{
  "n_layer": 12,
  "n_head": 2,
  "n_kv_head": 2,
  "norm": "layernorm",
  "positions": "learned",
  "qk_norm": false,
  "parallel_block": false,
  "lr": 0.00921,
  "grad_clip": 1.0,
  "warmup_steps": 200,
  "schedule": "wsd",
  "final_lr_fraction": 0.0,
  "batch_tokens": 131072,
  "doc_mask": true,
  "dataset": "wikipedia_en"
}
Each number is 128 + 32 x the weight over its row's rms, rounded and kept within 0 to 255. Layers, rows and columns count from 0. Numbers have three digits each. The size before them is the row's rms in percent of the matrix's.

# layer 2 MLP down, 256x1024, rms 0.0569, rows 54-104, columns 384-511
103:135146143123146114122125129126145131111099145123072148146092088104101136163165125097143162118121172138113134106098139125105138074189155144128169150120154087164118137086103121086121168084192168110102148172133119143135157168137097117094128178164119139115102162115141115139127122130131134149149168153132124123168102146147091118078158132106120129152141094131147170114056146105064145089068
106:089124136108132049091129186128141136179123140109161089064082146139195185086170153087158129147178121078108073116139139078120102067142167123138105143123105122099141087102177160156169151110098099093142132122086111161129215135092135149162129134100127104152089158111141125112133123138095132097090174163142093168135138123148134052136146082112150096153154103135120141124114153137143164102094
100:062127137093115162159134144122118124135132162108084083090112111112114163144187157126120164134122168119153181066087100143116159091137151144167099122162130115071130113167084166083134157119159108181119151125135077131164124105053110169123201088096071134138163153133084112221110113080113105124159136129092121124176178127140147141136127143096157162116202131160137125081136144162153097167192
106:112184114156126183087132118130150060127091103085111188162092147160150149196139128121124109130087148070157114124136152091173097162122078130118180169067087124094149142141120099171157071110121111113073122151096147169120170080172100069153089111088116123119115155140151106137123162156158114187108104135103098141088111109124113147116087141127134099127109161111110126114138117110104125121063
097:106113101107081125136127122138113207171144175147158081096109059099146130137084135085206127096183098114109089101148108102157145146102130167112126133079167093117110130174093116134095116130141121120168134136115095120081103142098125200133123076096074136096123135159136132140151105080101130099090136090175123115164136144125141157131196107084084121152159132122100152171070135111152177091128
104:194162037099106167139143113161107140082102149172119143167151144130143091102153162088095165148107109081121138128122108102181223107150095115038127066151134141128174139093097140098083195133116179138120173144143114137083119124117080164096093085129103109090132176156123124156178095172136104109125111128106109161118125093093133065134145130150077130108127120147118104097084115185140146105132
100:172135129105073061122136117139155120105117119171113065149055134146153129094108098173125025079123107130056167108063143143099125142103126091116113175128164077150102132097074196159139094101146145135059171135091095113127107206158138116099152091102147106135164171187097127119138150147127145142113200080162138092112094130122165111118118150141116133121099150158130097117173134157075114177166
093:086176140150103051144120110151070162114174121115115167144049107108138093096106154116055173109166130164080188151189114180148159159117143155126147081155148082144181141091178163121154089095094109146119190162071151139135138164119098131140100132118169086112073138079132146192109129091157163058162113048170139125135111085135100123151141182114159124113167107127094108155135130146137136117102
095:152102156018097105123121105158112141120131170180160098134100079148103084162110110093122147099120138171110131151114119142146080148151100151115128149120103062112169095110133195103162225142059169134055189220107104115116083123128149131137166097113173152104092115210123113146143095150183151143128154157126173182146148129073061147163160086123117160098098152129200114091116148150144092154102
102:139116135079134111171128095097093120184184095059159071091085141162159122131078078147095105141136172126150115169113108080130136061202114120168167140133103099133166111122137119083121148133174115151125097159152140148131185078121156163108124141189156173105091115184160153154116155114079130136182134139146183145148155165130122180196146141156102112137111093129128154184100145105132090139139
099:100104086162134125166149193144152148167152111185090096172112136112115207094113122134096123110135128114131105120101105191145045089096187113081177098147082072151103150152062128122158146194174109144105139078071122125094127114093137135132176119168131125153120147160122159145086125091122075125141119159181141143148073133132112149116170088125165129187148167160116157102157156129146138115106
100:121150076151086088125137125122102159114176116134100084095110163105112163136168116094143156122135140194201195167101103120107121099118139133047157171167137123129172140153120130149148113111140115166103167131162129147119126116182119167133084100118125135127119111164129139115197183102162126136156096172168106182147046071124063063215098137118109142052153126146132073153071121161127104159101
102:124107158087127155156099105094090106099087102184167113160149141125151090152145109105134082147135154102134146149163126088164110135128131189176142159135154125166111124130141139189154104176177140131094138162120141131140172082131157099167158111112154126126107137078090109155105112147105075103170123121133173176089226115134150152111155209147183161056099110178104096068149176123081138179129
098:162143202078101133177163150177131141133125125099168118093099120118122099101115171110114152094103159089155149122093103133196109118173103096052128114119133089182120098118131132111087122136150103203137112013196110190109080218103097155125079131091140082150130175138144066190143158117184159146140121130132133123072153069143134109140136118147084146141114169166112062080140118068118205115145
104:123148146126145105144136132114116138120156122147184126122152108108149169099181131142171130142103147153095185095111173137074111117105138143120190162142116150119091105095115091095082165163105170126175153146181127065123108183128125185105129137074199154133147177148139099182109115122144110104135151145102146119097072127149154191148119141126137129138161149171077132130130109080181147189157
102:122129066092097093129129049184152122087179157212070120127133115133160141093117098090108150076097138155153138110113102106099154148094163076100116209126152124143146109096068182143077075102124093094096126098164125118107095142078084121141172157110098107165135103118050114132151108120094101160162133104096090105108110124102066172092137142143053168108179136124152139150137063086172089159176
099:147138068120144147073080162115077170093157081066140110123116122122141116133149117077159164114030120161161132122159061105137131124193137108096169114165072115132161131161158137117100110171185183087182115145122081110092120148121148114154141184146161140132113151144111099127154147191168147073112155114175135136186095157138095124145107143125095131109142163152087133170114099112123152144121
101:115092161147122103161147140117164173095159136229123087165081145125158145100154099157157116108179092153147151153137161135112116105108146104184131123120086125121110146178096154143187170189154094175129113122113137073110067120139153128067071109077160057073110138086089197145075085148146072110146151089125129101140102085071112095122147114107178143093157118180145128155063080091172180156101
099:122113155095131102150171126100175187143105175001142086150074186121142118159172139155066090092154131160152118223113172089141133150132083081184094117151137166134102123132120191120153166083135101073153106143125080133187154139097141149111136120077115137128154176110058164120159083089107118124134120100113212095058097080129182137126124164171158116128097082153137120117167112101158140128154
100:115162166169120132114211105139134123130135173200087130137094103115114076200120130127116146111067172106185115129093169160133113181142160118121082177180118171076117135174080089138087129163094181099163091065138139149102123098112102143095158119118118167189092107164128150148133127089201130158076159131158144162082146149107108150093100169126180142136118103097166172144121048171115115156132
099:156134131096144182162097136127144117163124181252111122078122096116091105178105170117096132140096126119122107110176132186108096154108133074151115204144104105141134074195146158106104107124158161069077114123110084152129180192111119107132144124084120133138162099149095104158140095099078148114093159101082107149095148135167172103072130125136106105147129148112190076129105083099082126140150
100:139157071142168105139165148098112075130142099086139140089143091153152113154116148172111086136096176094144163083094162092112124081138149083160144145068104120114146106134129062145182099097179135169108076138110183141106093123196141073114096164147123149103098124198133125144058141126156138175151069145114101176136153151152186153117118143153136149027119124132185098139169100048121217117166
097:126169110132093124129093182107117139149116091104129142119202136134097120171161144133119183151142131137156088136158146125166131118135189162121176102093139099152102120120114096089136152120138156104202160163069095104129108143133157175115161129090149162165118101113093160155071131154170125104169180151100143100152128125081095131134088123071169092133142077121096142123147086093094095123144
096:085092167114110148094080118122113124146145161102129159168129178130144112139169139133132168132169128164142130164109142122149120161137129152146134234099088101167118146132145174136159104145155119123065150144147144122117155175139117111152088125169148088125118050099058141096117158098124115136109134175151160084158114144155104133120123095142171124162158138139210162145165113184149133153090
106:152123112135123130092154124159098106145171115073122117086094130152164087149151130155083187092146151088095126112074086132142109103105145129077093119113100132060142125194060021136121089130127080133080107116191123135117149169130140073108132139113177063124136132062113181150127074128155114150177115167116190152131138145139086164152122141098136060157148130107135111163102189144145148109135
102:114113099108122154099113111124157131114132188133222122144118157112108104064089099061164134127077133112083155160127122162171122130165162186099114098187141081166166141158139150123113090072101110147133067107108112123178185084098168104141198126146105120145172082103083103181104120132133170171098118145171065098106131119139164118133093187146095132111169084169154072135099122042092127083161
100:089100137122107153073179126172122087099152162081121092106137130104118098152068119138127130140106182173129144123165155135129117105133136088148122101186140098127069079120098137194088133104176122109153122092146137184123124130090084113152117164104156146130101135170120105143143158169149151087080062138110140125118148084101117112111130113157098222098108138146135100142086121160123138072181
099:072195174060156142136124049076157121121119130085125133085108120121104125129006152067091125166181136125154145160164068099148180126150139072138139111163104126173103170102090125109208127101106101096073102167151158156131124097141118066107078181158139134125163152167112148132138153068129195149143160147053126165145149133103139085146178166115150105087140143114136182136168124120095149130200
097:195204121133131167120114064099091173103098155144156123129076140162180131148126130152119125136115111213118126124128067153164141124142134098076165154139097100137117125147154164105103149140148093129072151155136119200117133142110153141129129109141181141151120155116113110111084103148164144069161156128110141125162119107102087136162208089037131154034122104136130155142102106173108116167137
098:106102130132137144151067056106135114115143114124141152147068080103125146077167079202123135063179099119088120146154140088130181123129182192103125121119158135142101063055093131144120140138143195094126128129093168113099137122086115107122203087130149117225167168175134109113128090117065148169104097158132088207169099084121099112169135169172135139145094190124058123123092112132121057134084
097:128109109099114073143096182120078055200102153138124143089094085151195118150116091143073092082135110130075137143106193125101132129150148087128200204120120115098129115165150139187074133120145088139179127122132149105157088133139138102114061138115032155161149161122144064106129144139150180089143108080139133168172095138123171077160071134141156145158182137150118174142154143094088097166118
104:108103115090082211151053103129119095123134122211145141114094171190107127162176146140145152119110137111118129153094138110108139095102172120123115210156126138160170145079117121096116099150158121217138196096163137137121133147143140077042126121126098095122151143161138152167161145163128150118106142088100132138113192147155132198201147075137123170111195157138171149122092113121091065190094
109:077179124163154154209118102128097110131130111199165120092179185159096133147152166141137106095196117142120161106063111159090145167144146155164099113104119112152112106177056174118159180146100108071113104197130183119139159132221081159138159083122154055108099121097144115166224096116069097156125178154149099084171132104158137068123146154123158166138028115156113110129105121102152135155118
106:121083155122098148088130123135102173125108167152085126118164165151149139144088166136080150122107130097116144116127135154190136118120109156120120156102160142118125101145136174126056107085080105108129070118115103109150164186164149189130150082136128136080095190164105155100118145121136127127085157125121117127100056112143118117103112162141140071179093143126155141174127087127198163197133
100:139105092145160166112123081138063166088126097210103143197119096125175170095116140179117130128074098119070110113152139176092139139117175118101074149135124138084117071134109115159076136126149110125205145141084085132134197159118118122064194153060187092182175182166122121161111097177155165124103100197194073153119154144103060099169085145133113108170069155114104128130101119131118130146074
104:086080151143091121113139128135103095123134160167104114128127170146107104131167155133153089074125097221168154145152112182111182136174163105147091131118114123108102132093174132218102080111054110131123120102056115151105124152122130091104106121167118112122198076078125111138156159125162087187118166145103169128080128131148188151098144162087111152146146147087219130109130183133089122149112
097:098100073114092114127102115142178144129122164075153138090166138114097150154084111208144128060067061134105163151073128106179114118128125089112140058225131140060094074168087181120101143061146157154094121146130088169129177115118104137113100135105102113156138196115178131121111117158099130127139164108132137154130169163129172127152141091200143073150103134180180066112078152079120127134112
096:168149109156086090170160110165135127121159103165172107165118120142131121116099100076104156166171108090115100072145170102116129128132120152082172095140091115235114139128177160054159162142121085139152163156121099137098123124087105157119082168200136084080085081183149134123120148140124151115147136169058124146137198088128045054135117112148101109072085137129099157150132151136113074136176
103:170113179118142121100102093080150125115115163158118165117152098151063094125121077190105173175185088120130090153174138176128150177115151142135145126129147140124141102123129162130132132107040091095133167141189180089148147131159165095149144212082032081148147104113103128162107112152103100102154088125168066140152162205105092123101114131136179137170091133128129110094101132151157145091179
098:070144129155153187095117078102138089150161193207095158055154125097160114182136130105114092107141135142141134142170094126151167087179145136134109124164080144065151132061160164144125124111107137136104165210168094128115105124152168135150112188200175077149107029181140143171161180159138134176081104131115102168114091086141145146121119145178146136121091155124058138148099128119148149163122
106:165161133124131175100144124133055184147073063106121133152127166093183167135162134126110139208181156102120110145147114099065085095142106077175135143112083158184103142115094136083121134058064158128098148125107062138098132152170086116164130150189106080121126130178173214150105115167113079117143083152173166105122089195152133139134125105234121146144083109111200057133132140115137164152093
097:086097138128127201070097098100117131117103086204153088111160128056141074093167158146185146121105131146157117071126092126183160101095106111118128087108112118134126154120184119183155133121099143174130202135124169107093053115153136140157123100089156144136128147126075160148130108155155194142151142128149127182073201073108116173122106183100148084101162141163188102144138135008113052193056
097:192158160146081183165153172161198093095177140178125103152177075141170110112133102118135087093119137112209077157098101089052157102189141146115145107154158128161202086137142153095183169170142148099112142136132148090122125120080150123122100138181145170141140104108139134131161181163070138140137123136084092103069101153114064087182171167100137148127163158127143162139101119159137121116092
103:109131160175140117142101154090100151135130115128140125144121143121147113139150171153095096141141124150108081121137115164113086165142088114138146093159155092143131068136099113111144168152123144095076148190146150148125160147125105206108079083138138119095074105120166125127126080157136153063180132132181137109147116088104076203125145151151188185127039108140089169116182082130066127153107
096:145113168069060049145113135204110103139113088145186131115135084151102092163160123093170142158179159103090079135166076107133171145146129108087146104119131160125100131111166080088101042109181125095083141110172114079121104141057155123135161128229093088111058180099113136191139174125183122136141121061147118149125085103079101168173082095164132138149154148160089143071094120114104154134033
101:126098154127033158196108125069172124112163149095176139143120114168182139137126104192099115125091131131094153124115176095126110150161198147107105109155131100137133130145111065158137202167160117156140128052111182124118177165115079087087108120145141120118054162167151107190104113156137143191133115108081163183125076144094130180164156124126177112093175130182171155091126147161085149148086
096:155129140165084190124094134103131107133183138157133126174132139122096123127128161135158090135086155151098144176076100112152057165156162136082175137119116091132150202177139164132124126146119077149179139092176112184141076123125136114095115092099168163114118163091075137184123178117138101086085140126125127159115133142206175136132116185075071101145151113119162094124139171182112132182150
102:150078096117202150156117133110157095147092132073163170132095153169178105115139099143133145104211104116147116166152115088144053192161149149175122038141111102133118124104154098108098107141101121089132090166179091139122124127176190069136136110178112074187110173079135108142148151118114132127124159184160107101086120125153172145095084137155165121112154172154100177106096114157170136082080
102:122135128098127143105132129142142119161167144163152067069141117217128089075121124127103107088169136171227101175100104105190146104158105161159133107140170119164141132128068148059099199103118176135113146155117123120160090152130058132097127123140133123183127144126081118167161145138143146180187106162090089108146082121173146161121086130140171150086139104098092113090146160109129145172078
103:161131110149155142082117071066134144108138122104156157165128150138124073117129151115104186111106154224179099112098097131114147179133103189162149101171188138128076139160118082151125119095139108123096131061122129120076127127114120150165163102082098169129089188128086148086131168110166125146156107122153170120082067164127155150112121152187153170171146125123126129115142102126093186115140
102:170105122195109115128149116094102153168174107149178161147109109150183067120140123129143127086150068130159228081117162148142130145100099105169106122091145085090160146134144121159162124112070141135115078160103146106165098109199150025092089082098122128094112126126180141103166155097149165096128157099142174159154140102149156154125113173104133176072110114131126128142097158193105123099065